Weights of a small transformer language model.
Size: width 1024, 16 heads of 64, vocabulary 32000, 205M parameters.
Training: 873M tokens, 6658 steps.
Each number is 128 + 24 x the weight over its row's rms, rounded and kept within 0 to 255. Layers, rows and columns count from 0. The size above them is the row's rms in percent of the matrix's.

# layer 4 MLP down (transposed), 2752x1024, rms 0.0193, rows 1202-1218, columns 768-831
size [102  99  99 100 101 101 101 104  94 104  97 103 101  97 107  99  99]
[[121 104 153 140 168 135  79  59 115 125 104 140 160 153 158 138 109 124 123 143 116 114 132 173 162 106 130 108 170 144 163 127 143 120 144 142 134 113 139 162 145 131 171 120 143 110 141  97 118 118 177 150 112 136 123 155 150 106 121 149 116 124 108 132]
 [115 123 170 182 139 170 210 132 140 146 124 119 158 114 109 168 195 120 122 148 113 159 180 151 152 128  89 156 146 109 182 146  79 121 122 141 157 110  98 166  96 174 142 138  90 148 132 123 109 158 156 123 124 133 168 101 111 109 177 120 173 129 141 127]
 [141 145 124 120 102 127 105 143  64 149 200 101 143 132 115 126 149 128 170 100 164  46 107 127 137 148 111 159 110 165 163 129 113 162 143 122 118  75 146 112 123 119 143 115 124 129 109 160 132 113 112  86 148 118 162 101 111 133 129 169 133 110 121 147]
 [139 135 152 145 135  87 128 116 113 104 130 120 110 102 146 133 106 155 122 105 127 145 126 165 161 129 125 168 105 108 117 154 114 144 159 152 125 111  86 137 120 120 161 124 106  93 105 123 129 104 158 113 145 145 137 108  79 158 169 136 128 136 105 112]
 [131 149 115 141 112 158 122 156 123 132 155 151 116 163 147 131 139 126 108  84 152 100 133 155 129 153 150 138 148 136  87  65 100 167 159 116 130 124 133 107  62 141 158 134 122 131 115 135 134 155 114 145 107 119 100 122 109  97 157 150 150 110 126 138]
 [156 120 149 138 135 108 146 105 132  89 150 142 138 101 145 129 122 115 148 122 160 106 118 146 112 119  89  82 101 135 179 136 143 120 151 136 129 119 121 141 139 124  99 125 155 116 143 129 152 159 123 159 161 101 109 149 125 146 112 128 150  95 112 114]
 [139 156 107 120  88 143 112 135 157 145 126 147 141 105 152  91  79 138 139 101 161  84 112 126 146 100 104 114 141 152 100 138 157  97 175 106 131 107 140 164 110 141 124 139 122 121 122 155 139 120 144 132 118 123 197 128  86 146 111  94 139 151 132 141]
 [101 147 124 153 162  88  86 159 118  98  74 121 109 126 126 109 112 153 165 127 136 132 119 117 165 153 179 169 196 108 134 117 121 168 153 173 139 157  94 115 137 138 156 157 139 121  87 104 125 145 138 156  85 157 123 137 124 152 142 131  74 155 112 140]
 [119 142 162 114 108 125 113 151 184 121 154 101 121 100 168 125 131  85  85 163 101 133 116 147 116 130 133  96 115 149 172 136 111 161 136 126 154 126 119 116 107 141 123 112 134 140 154 130 153 131 128  90 148  97 121 132 157 124 131 101 146 109 171 130]
 [115 130 114 156 103 131 117 107 143 114 127 154 162 133 153 150 110 145  74 141 130 103 133  81 121 145 139 154 145 107 157  79 101 115 116 142 133 135 127 114 126 124 135 111 140 110 131 127 115 136 141 147 150 147 126 125 185 116 121 164 107 160 187 148]
 [150 141 156 156 150 117 113 152 119 143  94 129 149 140 116 118 139 121  96 138 129  94 181 136 111 150 137 125 168 192 140 136 169 139 161 144 143  75 128 125 140  93 117 159 160 177  84 103 133 149 103 137 111 174  99 139 112 152 101  73 141 122 162 115]
 [129 105 104 145 136  99 140  94 137 136 148 140 135 160  91 138 127 165 144 137 165 165 104 125 140 150  86 173 122 153 160 124 115 161 117 113 139 148 129 143 100 115 164 113 133 122  93 176  96 116 115 170 114 139 159 144 109  87 153 169 180 111 128 164]
 [121 124 146  94 101 137 146  99 103  73 134  71  92 162 150 126 127 150 143 137 128 166 161 161 141 121 140 136 146 157 163 109 153 153 120 131 122 157 127 107 124 113 158  71 140 127 143 106 188  92 135 130 124  98 116 159 154 123 139 139 112 119 147  85]
 [144 128 118 137 130 125 129 186 131 101 138 171 157 118 132 171 126 186 159 161 156 159  72 101 128 139 138 100 120 139 126 134 165  76 137 120 173 117  85 116 101 125 152 182 149 162 161  74 124  90 125 157 104 117 161 146 133 136 117 175 126  91 160 167]
 [142 135 147 148 152 115 100 153 115 135 107 145 125 154 129 125 170 154 105 129 116 147 167 147 127 148 112 100 103 105 122 134 130 148 103  97 103 125 121 143 108 156 130 139 103 130 130  68 121  89 128 156 123 131 154 120 113 155 105 179 138  77 101 168]
 [151 132 196 139 117 202 144 117  92 148 126 141 136 117 114 123 109  94 156 135 138 108  72 117 120  68 117 147 112 132 129 129  98 161 142 129 124 155 164 102 133 161 101 127  96  37 118 117 156 101 133 131 144 116  87 110 100 101 109 112 159 176 125 138]
 [157 102 157 134 135 140 130 119 159 149 182 158 115 127 118 129 126 131 144  92 165 128 154  90 154 115 154  96 134 125 139  70 100 150 163 135  92  71 120 105 112  96 144 158 156  83 103 168 136 139 130 112 146 128 138 102 160 102 183 172  90 112 154 118]]
# layer 4 MLP gate, 2752x1024, rms 0.0216, rows 1203-1218, columns 768-831
size [102 100 105 100  99 100 102  98 100  97  99 101 102 106 102 101]
[[158  92 109 161 174 148 148 150 161 185 148 130 119 120 133 102 144 136 103 124 111 121 103 108  76 110 144  91 150 127 136 119 112 128 117 131 115 170 133 121 104 138 113 145 155 105 144 108 142 109 144 123 119 116 127 119 126 130 124 130  99 137 146 147]
 [108 158  87 171 150 142 119  66 101 105 109  90 116 179 127 121 157 103 105 102 137 147 117 148 118 133  94 101 102  80 110 114 115 129 116 134 113 134 102 133 144 113 125 153  81 131 141 144  83 147 155 129 153 113 121 100 139 146 103 158  74 142 119 124]
 [111 109 152 182  97 146 139 155 156 146 116 111 124 142 173 126 104 131 147 110  88  90 113 126 131 120 173 167  88 117  76 135 152 138 140 110 127 104 100 136  98 109  98 121 166 171 132 164 127 118 146 191  93 144 126 104  83 128 154 161 149 140 141 124]
 [154 164 103 135 144 155 119 132 160 160 137 118 109 157 157 124 155 131 103  97  93  98  95 104 110 148 145 120 119 119 149 125 121  94 131 114 114 111  94 185 135  94  93 162 126 140 148 114 138  90 131 129  96 112 180 117 134 103 151 132  88 117 123 158]
 [ 62 122 126 166 121 140 124 123 142 145 142 104 105 121 166 115 122  86 111 133 123 134 119  99 120 124 137 114 161 115 129 143 190 143  82 183 112 136 113 148 132 144 128 166 137 124 147  99 149 194 120 115 104 106 148 127 133 197 133 145 136 104 107 142]
 [147 137 137 102 124 134  93 129 120 161  93 120 121 164 122 127  95 130  81 113 143 131 114 101 133 149 127 172 113  76 122 119 119 168 153 110 103 108 127  84 107 143 139 116  80 146 143 145 176 114 136 187 167 124 110 147 120 115 120 158 165 193 112 138]
 [ 53  99 160 138 174 146 124 141 154 159 112 129 163 121 113  80 172  98 129 101 125 153 110 166 114 149 137 121 118 147  57 114 128 126 123 113 129 135 115 135 126 127 139  96 115 156 119 134 141 126 109 217 159 135  99 129 145 137 127 153  95 124 156 129]
 [160 105 173 141 123  95  95 102 138  90 147  94 113 125 130 122 140 118 129 130 103  65  98 163 134 151 159 140 150 112 129 111 183 136 120 114 126 150 109 119  90 153 151 129 167 121 134 133 123 146 118 169 135 115  50 108 173 164 112 146 134 168 155 133]
 [ 75 138 141 107  93 146 101 126 130 127 119 111 119 129 134 124 109 131 165 135 131 125 117 121  80 108 140 150 115 133 137  85 159 167 115 129 149 142 139 141 125 126 184 117 119 149 176 124 111  81 137 134 107 139 117  97 126 161 124 123 141 112 103 159]
 [108  88 123 112 144 127 131  97 141 138 115 132 129 137 127  95 102  96 169  70 122 196  98 104 128 143 122 152 128 142 115 117 123  89 123  64 143 154 121 117 131 135 112 131 126 151 117 153 149 177 171  98 142 127  86 148 112 169  80 143 117  91 125 193]
 [ 79 127  99 146  99 169 130 180 144 132 133 159 113 153 129 130 109 177 144 119 106 106 144 110  79  94 156 154 110 138 114 134 147 121 142 146 174  54 141 163 131 127 176 121 101 134 138 103 101 152 140 137 148 111 141 152 174 165 134 152 131 128  99 157]
 [133 189 105 101  96 116 104 137 103 122 118 124 150 154 118 120 169 141 113 115  90 148  93 129 121 140 171 121 183 110 157  97 116 160 113 106 137  81 153  97 121 142  85 122 166 163 106 173 116 119 131 146 172 111 101 115 107 116 142 164 177 143 116 146]
 [155 137 130  92 128 155  80  90 112 159  78 142 128 133 162 103 152 137 106 118 136 122 148 149 169 130 173 152 137 159 106 113 123 143 146 156 114 147 121 146 117 183 182 112 123 123 118  90  97 125 138 167  90 121 147 135 142 105  92  78 147 150 177 110]
 [ 80  99 105 169 135 160 123 155 138 168 108 144 141 124 116 139 104 149 158  98 135 178 119  77 117 120 186 127 192 128 141 153 108 158 162 160 104 117 139 129 144 124 120  91 129 122 134 117 100 165 191 143 129 142 137 134 145  96 116 121 111 148 140 150]
 [117 103 102 167 128 159 107 147 115 106 167 117 178 129 133 108 129  99  82  97 108 150 136  96 148 126 140 162 160 140 137  86 163 155 132 118 155 119 145 132 145 145 156 180 150 122 137 136 115 133 140 159 153  86 120 138 144 140 111 169 124 115 140 112]
 [108 128 141 132 133 130 128 116 106 150 123  92 147 117 100 133 156 107 122 113  87 113 133 115  96 105 160 159 110 134 133  86 154 168 123 143 152 185  99 156 137 112 119  90 135 138 110  98 120 134 122 190 122 119  71 113 127 176 146 146 147 124  65 106]]
# layer 4 MLP up, 2752x1024, rms 0.0222, rows 1203-1218, columns 768-831
size [100 103 109 101 100 101 102  94 106  96 103 100  99 109  99  98]
[[ 92 133 120 108  76  95  96  97 151  97 112  85 115 111 120 153 175 128 124 126 126 190 143 127 119 153 106 108  84  87 141  94 150 125 107  87 115 120 109 115  99 128 157 130 114 151 139 154 142 119 100 119 124  91 142 144 139  84 140 125 151  89 133 141]
 [117 148 102 111 155  88  85 145 111 123 110 127 127 187 110 107 141 123 102 117 146  68 101 123 123 132 126 138  94  70 129 110 133 156 148 108 121 127 116 107 137 132 125 133 122  93 124 145 168 152 132 149 137 144 121 116 122 127  96  92 112 121 150 110]
 [ 93  87 112 140 132 155  80 104 176 147 103  79 149 134 185 140  94 158 157 111 167  92 147 126 152 134  86 158  72  96 106 131 168 129 152 156 109 137 122 171 127  99 138 131  98 131 150 107 116 130 146  97 158 160 128  92  89 134 169 107 108  99 127  94]
 [125 112 130 125 159 105 110 123 184 138 154 116 153 150 130 112  86 160 171 139 149 119 105 136 162 123 140 158  91 112 166 121 137 158 119 127 157 111  80 154 140 121 152 102  33 125 171 128 144 124 125 126 163  89 149 113 121 110 132 196  60 169 119 149]
 [155 129 117 143 101 166 148 145 117 135 148 180 141 125 160 103 133 135 147 118 125 155 168 132 119 136 177 146 141 150 139 171 108 115 114 112 101 112 127 117  85 159  76 149 147  65 102 150  97 138 131 134 166 138 123 127 135 157 120 122 146 134 135 161]
 [136 144 140 164 131 148 176 160 152 176 166 121 185 181 133  79 107 144 167 114 119 153 155 126  82 149 136  83 143 100 150 104 117 107 113 117 193 132 135 137 115 112 138 145 156 160 139 101 124  93  78 145 146 105 101 110 163 117  89 138 138 156 134 126]
 [ 92 133 102 139 131 119 141  93 163 135 130  92 138 148 110 149  80 109 100 155 110 155 123 153 124 118 116 107 129  86 139 134 172 129 161 110 145 139 150 145 107 113 134 130 135 139 146 100  92 138 143 147  87 143 101  82 163 111 126 117 161 147  67 142]
 [131 117 100 110 135 183 134  73 108 159 122  81 117 136 103 104  81 103 159 145  97 107 127 111 135 111 171 145  83 118 127 118 144 105 107 128 139 111 152 124 137 131 121 125 112 107 154 129 144 159 130 123 140  98  89 153 162  87 113 124 159 169 112  72]
 [123 112  91 110 154 114 114 158  95 116  92 135 135 143 156 117 118 151 159 115 128 185 123  59 130 127 148 142 106 136 133 121 150 101 155 124 119 168 159 160 119 178 118 152 156  92 131  92 176 134 155 115 190 133 117 136 115 138 101 135 133 130 211 129]
 [ 96 103 103 114 123 102 136 102 167 185 100 141 149 154 138 162 170 115 145 113 109 137 120 116 165 141 143 123 108 128  92  89 114 124 152 129 106 111 127 121 151 115 149  88 104 124 131 155  91 111 143 115 135 124 133 180 149 119  97 140 106 141 133  96]
 [151 166 168 179 162  35 117 120 135 157 113 168 139 112 146 148 138 115 143 130 130  67 122 105 125  88 144  94 144 117 134 157 129 116 131 113 115 140 129 128  99 106 165 109 145  76 146 121 131 159 126 105 155 126 106 135 127 144 123 133 114 125 128 115]
 [142  91 125 146 123 117 130 107 131 112 121 108 155 167 107 113 150 130 100 125 110 132  85  93 108 132 111 156 172 103 172 139 129 136 128 152 140 128 143  92 129 132 115 121 118 118 101  86 141 146 175 108 123 145  82 106 113 155 128 130 103 128  61  88]
 [111 120 126 150 141 154 124 137 174 131  97 124 130 116 109 124 144  63 164 127 180  74 125 132 137 128 158  88 133 134 114 114 121 125 163 122 128 117 155 154 155 139 161 114 133 165  99 122  95  96 124 129 149 152 127  76 123  99 120 133 119 146 118 115]
 [162 142 123 111 132  73 172 106 166 165 122 126  87 138 117 138 193 137  96 134 151 153  97  55 146 101 116  95 158 105 123 114 145 124 156 158 138 125 129 153 110 118 100  95 175 171 116 146 160 119 102 139 146 138  98  95 106 110 115 106 128 151 103 105]
 [136  98 149 127 122 145 146 134 155 165 121  92 139 145 160 140 139 118 140 128 111  99 139 152 146 153 118 136  90 162  87 175 124 144 162 120 127 133 109  93  95 141 119 118 131 122 159 168 110 118 126 147 105 135 147 113 148 107 153 130 141  86 102 147]
 [130 128 134 143 144 123 108 147 129 120 136 130 122 145 166 108 116 117 153 105 132 112  96 129 164 106 189 148 187 144 123 171 101 137 127 104 118  95  94  98  92 163  98 120 155 163 165 136 143 140 137 151 100 142 153 154  96 137 105 118 100 128 133 140]]